python train.py --n_layer=9 --d_model=256 --n_head=2 --n_kv_head=1 --head_dim=128 --d_mlp=1280 --vocab_size=4096 --activation="swiglu" --norm="rmsnorm" --norm_place="pre" --norm_eps=1e-05 --positions="rope" --rope_base=2020.0 --rope_fraction=1.0 --qk_norm=true --attn_scale=0.0884 --bias="qkv" --tie_embeddings=true --parallel_block=false --init="uniform" --init_std_qkv=0.05 --init_std_o=0.0 --init_std_up=0.05 --init_std_down=0.0 --optimizer="adamw" --lr=0.00181 --lr_mult_o=0.697 --beta1=0.9 --beta2=0.99 --lr_head=0.00545 --grad_clip=2.0 --warmup_steps=516 --schedule="wsd" --decay_fraction=0.858 --decay_shape="linear" --final_lr_fraction=0.1 --batch_tokens=65536 --seq_len=256 --doc_mask=false --train_tokens=531500000 --steps=8111 --dataset="wikipedia_en"
Each number is 50 + 10 x the weight over its row's rms, rounded and kept within 0 to 99. Layers, rows and columns count from 0. The size before them is the row's rms in percent of the matrix's.

# q: layer 4 attention query, 256x256, rms 0.0988, rows 0-16,128-143, columns 128-191
# k: layer 4 attention key, 128x256, rms 0.0872, rows 0-15, columns 128-191
q0 036:69 29 39 39 48 55 53 54 55 57 47 58 67 56 48 51 48 50 54 39 42 51 50 66 42 58 63 54 64 48 65 47 40 41 55 60 42 54 51 61 39 46 40 43 59 50 42 49 60 45 48 62 40 51 53 59 57 67 48 63 58 52 54 65
q128 101:52 45 57 45 63 32 40 50 47 36 56 64 46 51 29 69 60 42 62 40 46 49 63 35 54 40 61 58 49 51 41 60 63 45 57 62 42 48 53 55 53 62 54 57 44 55 46 40 53 52 36 59 67 65 57 44 58 45 58 54 36 38 50 59
k0 111:59 54 37 61 43 68 57 58 49 67 34 37 45 50 66 37 50 68 30 60 61 51 45 53 40 50 57 40 50 55 53 41 47 56 37 36 66 56 42 53 42 28 47 53 44 38 47 41 47 43 60 37 42 38 30 51 33 51 48 49 42 69 37 34
q1 028:61 57 41 57 79 35 44 42 33 44 53 45 57 34 36 60 25 44 45 43 65 66 53 55 48 61 46 47 36 38 54 42 62 64 53 50 44 56 57 66 58 66 47 59 46 61 64 52 64 43 36 52 42 56 45 63 40 50 51 39 34 47 38 60
q129 114:50 54 63 51 62 27 41 41 46 37 62 59 57 51 26 67 50 41 72 37 58 51 71 41 60 56 53 54 47 38 44 59 60 42 53 61 32 41 51 53 57 68 49 54 55 52 56 56 51 44 39 50 59 68 66 49 54 38 52 52 48 32 63 59
k1 132:43 45 64 45 55 40 34 49 53 37 52 63 50 54 26 68 58 38 72 36 67 52 59 37 71 43 50 57 50 43 46 65 67 44 60 67 31 50 58 52 56 66 62 49 52 56 54 44 54 55 51 50 64 60 69 48 55 48 54 52 45 36 55 63
q2 056:63 37 51 42 55 56 54 53 48 54 38 44 62 58 51 51 52 50 44 40 42 52 54 59 48 53 55 62 50 54 82 53 43 42 54 64 49 62 62 39 50 46 51 55 59 47 52 49 68 35 54 58 51 50 54 50 38 65 59 54 43 54 52 65
q130 081:58 43 35 50 53 71 59 55 59 61 51 45 55 55 67 44 45 55 35 66 33 49 37 51 38 58 49 52 51 63 52 33 61 65 48 40 65 59 32 54 44 24 50 39 37 59 47 40 40 54 52 51 42 41 52 55 41 55 42 43 47 56 43 38
k2 142:53 59 35 60 35 60 62 56 42 73 46 36 41 45 67 44 45 58 27 65 42 51 37 56 27 51 47 42 48 58 54 39 30 56 36 31 67 49 41 49 42 33 44 51 41 46 51 49 46 45 50 54 38 30 40 46 46 50 42 45 50 65 39 34
q3 032:64 65 44 57 77 28 43 27 29 44 50 46 57 48 31 62 28 53 44 44 61 55 55 48 41 43 38 63 39 38 63 58 65 55 56 48 47 60 57 64 56 68 43 52 43 60 57 41 60 36 44 55 53 55 50 56 38 48 43 37 34 45 38 64
q131 122:56 46 64 44 67 30 48 47 51 43 51 63 54 61 29 67 52 44 73 34 53 55 62 42 55 53 59 53 46 43 46 55 67 39 62 70 36 46 56 60 56 67 53 47 44 58 44 44 55 38 42 54 63 63 63 52 59 46 65 56 42 36 48 64
k3 094:45 44 67 52 62 44 31 57 49 34 51 66 51 51 42 53 56 36 52 36 63 33 63 39 89 50 62 45 55 59 42 58 61 49 49 54 33 47 55 62 40 58 45 43 39 34 53 61 59 62 51 59 54 71 58 55 55 36 38 49 54 58 51 48
q4 099:37 41 53 47 35 74 58 55 62 54 55 41 37 38 57 37 66 53 49 64 44 36 39 51 39 51 60 38 43 61 42 39 38 56 41 48 57 43 59 50 60 39 51 50 50 47 54 45 52 54 67 48 45 40 52 43 44 47 56 47 54 73 55 30
q132 075:44 47 39 66 46 60 59 48 39 42 70 35 51 41 50 44 30 50 37 64 47 38 43 54 32 51 43 39 33 31 58 48 42 60 38 44 59 52 44 39 61 50 46 55 47 50 56 60 54 53 48 54 42 52 51 42 38 49 37 45 46 58 33 42
k4 106:47 43 59 44 58 36 28 47 59 34 48 63 56 50 36 61 63 31 68 32 65 50 63 36 66 47 44 46 62 52 47 53 59 37 60 60 37 48 58 46 49 68 51 54 52 51 56 41 51 58 55 53 64 67 52 55 50 53 46 61 41 43 58 68
q5 032:51 61 63 51 46 63 47 39 45 56 42 43 64 68 51 46 56 58 44 46 41 54 49 57 38 38 46 51 56 58 79 62 42 46 52 54 62 48 63 47 51 41 48 50 57 47 49 50 66 45 63 54 58 42 61 52 39 59 51 62 61 57 56 55
q133 109:42 53 46 47 39 75 59 55 46 70 44 45 62 58 78 44 38 59 37 61 50 44 35 52 43 49 38 45 48 61 67 43 38 55 39 41 65 62 56 41 36 31 63 46 53 56 47 53 38 41 50 49 38 35 40 44 46 52 49 38 59 53 41 39
k5 091:52 54 37 55 43 55 60 45 50 57 54 42 42 40 68 27 49 65 29 72 21 62 37 75 24 62 65 56 53 49 57 43 42 61 38 42 65 39 32 46 49 42 33 58 33 43 51 50 47 44 58 51 47 43 53 56 52 52 51 39 56 62 41 41
q6 048:49 57 49 61 54 50 29 55 39 50 42 34 68 37 44 57 42 52 47 60 43 54 47 46 38 57 52 39 29 57 35 43 59 57 44 39 49 41 47 47 41 69 41 52 46 56 64 55 33 46 46 51 38 45 63 56 39 43 57 42 52 53 44 39
q134 110:37 62 66 55 71 24 46 49 59 46 43 58 44 51 39 55 53 53 71 40 59 53 70 29 59 46 53 59 50 51 45 64 66 44 60 61 43 44 64 59 55 67 50 48 49 38 50 51 53 31 48 42 62 59 62 50 66 50 64 54 64 44 59 56
k6 116:40 43 64 39 53 42 37 46 51 30 56 76 62 53 34 44 52 43 57 37 63 48 66 47 63 47 49 46 46 41 45 66 60 42 60 68 39 64 54 52 60 71 60 53 64 53 48 54 54 60 50 51 69 66 64 55 54 39 38 53 45 46 65 73
q7 105:44 53 46 58 29 69 55 63 49 58 45 30 42 39 57 42 56 65 42 60 40 52 34 47 48 46 61 46 41 53 58 47 32 45 36 56 57 44 48 51 52 44 55 48 54 39 54 54 49 56 63 42 44 31 51 43 48 55 51 58 58 72 53 40
q135 084:61 54 39 48 43 57 42 41 42 52 64 32 54 49 59 45 47 50 33 66 52 48 47 47 38 53 52 43 46 46 56 36 41 52 31 33 54 51 48 48 45 46 43 51 44 52 70 63 58 45 62 55 37 35 42 44 34 61 40 53 46 50 40 37
k7 088:43 36 65 45 61 48 36 48 64 39 44 63 66 70 32 62 55 43 62 28 69 31 57 47 56 41 51 49 47 59 41 59 72 53 66 56 33 54 63 61 52 56 68 41 71 33 46 37 54 73 38 49 59 67 55 47 50 45 59 53 36 48 63 69
q8 051:64 58 35 60 59 37 46 42 25 37 45 45 50 27 25 66 23 54 53 42 55 53 69 42 50 66 48 50 40 39 47 51 57 53 33 43 41 49 50 53 49 71 44 67 41 62 62 42 54 45 46 52 60 56 51 46 49 48 48 29 45 57 52 51
q136 101:41 46 73 36 62 18 46 48 43 46 45 60 55 56 36 51 64 45 61 33 55 50 58 52 57 41 43 47 52 59 65 56 45 32 60 70 39 47 56 40 60 64 48 43 46 58 50 44 60 44 45 66 55 41 57 51 70 55 58 63 43 49 51 58
k8 122:38 48 65 40 64 44 44 54 68 28 54 61 53 58 41 60 53 45 62 41 49 60 61 40 64 53 52 64 43 34 34 68 69 51 69 59 41 55 59 66 50 56 51 43 53 55 51 58 48 52 35 52 68 66 61 46 69 36 60 55 54 34 53 62
q9 095:36 49 59 51 44 57 65 59 50 50 41 43 44 51 72 31 49 62 49 61 41 44 36 61 38 45 53 35 54 59 46 38 48 48 54 50 50 36 43 42 57 33 57 39 61 46 61 52 38 51 62 42 55 44 44 53 49 57 49 48 66 55 48 35
q137 077:50 57 43 63 39 47 55 34 33 44 70 34 47 37 54 41 41 53 43 59 37 44 39 57 43 62 43 42 54 46 57 45 32 50 43 39 46 58 42 38 45 45 39 64 48 51 59 70 66 48 70 41 42 43 46 56 40 52 49 41 40 73 40 42
k9 099:40 40 58 42 56 38 43 63 53 47 59 49 59 65 18 60 63 52 52 35 67 56 55 47 69 57 51 42 58 57 49 52 51 45 46 69 29 52 59 51 58 63 58 42 53 55 58 44 50 48 60 57 52 56 54 48 50 59 52 63 58 41 68 47
q10 051:58 54 58 41 45 69 53 55 66 51 39 51 42 56 40 51 65 45 58 48 43 45 49 42 58 36 53 48 66 56 58 84 39 45 50 60 59 55 50 41 54 49 63 51 54 52 54 43 58 61 41 58 66 45 47 41 55 45 56 67 54 48 80 59
q138 117:53 56 47 55 34 69 52 41 53 52 52 31 52 46 58 30 35 60 31 58 46 52 31 63 43 53 41 45 42 40 45 38 44 58 34 36 71 44 47 39 35 35 56 53 50 62 70 61 54 56 59 48 40 46 38 55 31 55 37 36 60 59 51 40
k10 096:63 55 29 52 38 55 53 49 42 73 38 35 43 46 65 52 48 61 31 67 40 55 44 60 29 50 59 47 48 58 60 42 43 65 47 32 53 38 33 55 70 42 40 57 41 48 47 52 44 41 44 42 37 42 49 52 56 58 41 38 59 54 31 42
q11 120:51 46 51 49 62 32 36 44 34 40 47 64 62 56 37 77 35 45 58 36 51 54 60 38 59 63 41 65 57 56 44 56 60 50 55 49 41 57 52 54 49 73 40 64 41 54 49 44 58 52 55 57 60 54 59 54 50 50 47 45 32 39 59 69
q139 062:46 52 64 59 54 43 35 53 48 48 45 51 53 74 52 61 49 42 56 36 60 57 60 48 56 52 72 64 35 56 42 59 66 55 39 70 50 55 58 39 38 47 66 48 45 56 33 42 52 43 53 39 75 70 47 51 52 34 50 57 59 48 44 52
k11 112:54 51 39 58 45 62 64 39 41 66 44 37 27 37 54 37 53 68 37 72 44 59 45 69 33 59 38 55 49 49 43 37 41 53 33 30 71 59 40 53 47 34 45 45 32 54 66 51 47 43 49 49 39 36 36 58 52 57 38 53 46 57 54 35
q12 119:53 50 59 52 45 72 61 54 59 66 47 46 42 58 61 44 61 43 50 56 41 45 30 48 57 47 62 50 68 44 50 49 51 42 35 55 54 42 58 56 49 38 64 50 58 38 36 27 46 53 57 43 48 48 49 51 56 56 53 66 55 55 44 37
q140 089:34 46 44 52 44 51 73 50 61 52 70 42 46 27 52 51 45 47 56 49 49 53 54 59 55 65 50 56 53 43 56 34 52 47 37 30 43 45 40 37 59 54 44 64 31 39 60 45 50 54 43 58 35 56 41 54 56 57 48 54 42 47 37 46
k12 111:56 67 56 65 48 58 42 46 50 50 47 42 46 41 41 55 53 54 50 53 48 42 42 50 54 55 50 30 52 78 53 34 41 59 30 53 43 55 34 78 46 44 53 33 32 31 44 44 48 46 38 59 50 50 29 59 39 32 53 45 60 62 58 30
q13 099:45 44 59 52 45 65 61 44 59 50 65 67 34 67 55 40 67 44 59 48 38 37 50 51 58 36 65 57 60 54 54 58 62 36 78 47 54 51 63 46 46 29 60 43 75 59 33 67 42 60 52 52 54 29 57 56 67 52 54 63 49 47 59 62
q141 092:67 48 31 48 47 49 69 61 50 55 57 47 49 57 57 38 33 45 56 57 46 54 28 52 45 53 57 37 52 56 51 41 45 54 57 43 55 45 52 41 48 37 59 45 60 59 42 42 61 49 47 48 46 49 38 59 38 50 53 36 55 45 50 47
k13 106:44 53 58 50 55 49 62 47 46 67 43 38 57 42 49 41 39 58 39 45 50 62 37 59 53 64 55 45 55 64 61 43 36 35 37 50 56 66 46 59 63 40 37 51 34 51 57 53 49 38 39 44 46 58 49 49 33 70 45 48 49 59 40 37
q14 080:43 58 32 58 36 59 50 50 59 49 45 51 33 38 40 52 45 55 55 57 47 39 41 45 46 61 58 44 46 32 44 43 53 46 44 39 44 36 53 62 36 44 50 37 40 61 65 53 46 45 31 52 38 50 46 49 54 44 48 41 65 56 44 39
q142 091:48 54 46 51 49 32 48 61 49 51 45 38 47 46 28 44 53 46 55 39 60 58 60 43 66 52 56 60 53 45 47 82 48 45 67 51 49 45 66 56 46 58 58 54 54 46 56 31 52 57 53 47 72 58 66 58 54 52 50 56 44 49 67 59
k14 103:46 41 66 48 59 51 42 50 72 36 49 53 63 75 46 57 59 39 61 38 78 62 64 47 59 31 52 51 41 52 38 63 63 46 60 62 40 55 61 55 65 52 61 47 67 49 36 62 53 69 48 51 58 59 57 55 47 49 46 49 40 35 59 56
q15 138:46 42 57 59 34 73 65 60 61 62 53 41 45 53 62 33 57 58 39 62 41 40 43 61 44 49 56 36 50 56 55 40 35 53 51 47 63 49 50 48 58 26 63 38 53 46 57 56 47 49 50 43 39 42 47 39 44 54 55 64 63 66 60 35
q143 141:56 47 31 57 32 61 63 47 50 55 71 37 34 40 61 51 38 56 40 64 40 39 40 54 30 57 57 45 38 45 61 42 46 53 44 33 61 56 32 64 52 38 36 39 47 50 60 45 59 48 59 50 40 40 47 52 31 51 46 49 48 62 40 38
k15 090:49 45 42 35 40 60 47 41 58 68 54 71 42 52 52 45 53 54 39 51 51 23 39 49 43 60 60 49 67 54 42 46 52 60 51 40 33 44 46 52 53 42 50 69 44 57 55 49 37 69 49 37 52 44 60 39 56 49 60 53 49 58 45 54
q16 162:51 46 51 45 39 67 71 63 58 66 46 52 47 50 64 36 64 68 52 56 45 38 31 58 42 53 53 43 55 61 52 53 35 49 45 57 52 60 46 48 58 29 63 35 42 46 51 54 52 52 48 50 50 42 43 40 49 53 53 56 64 59 51 34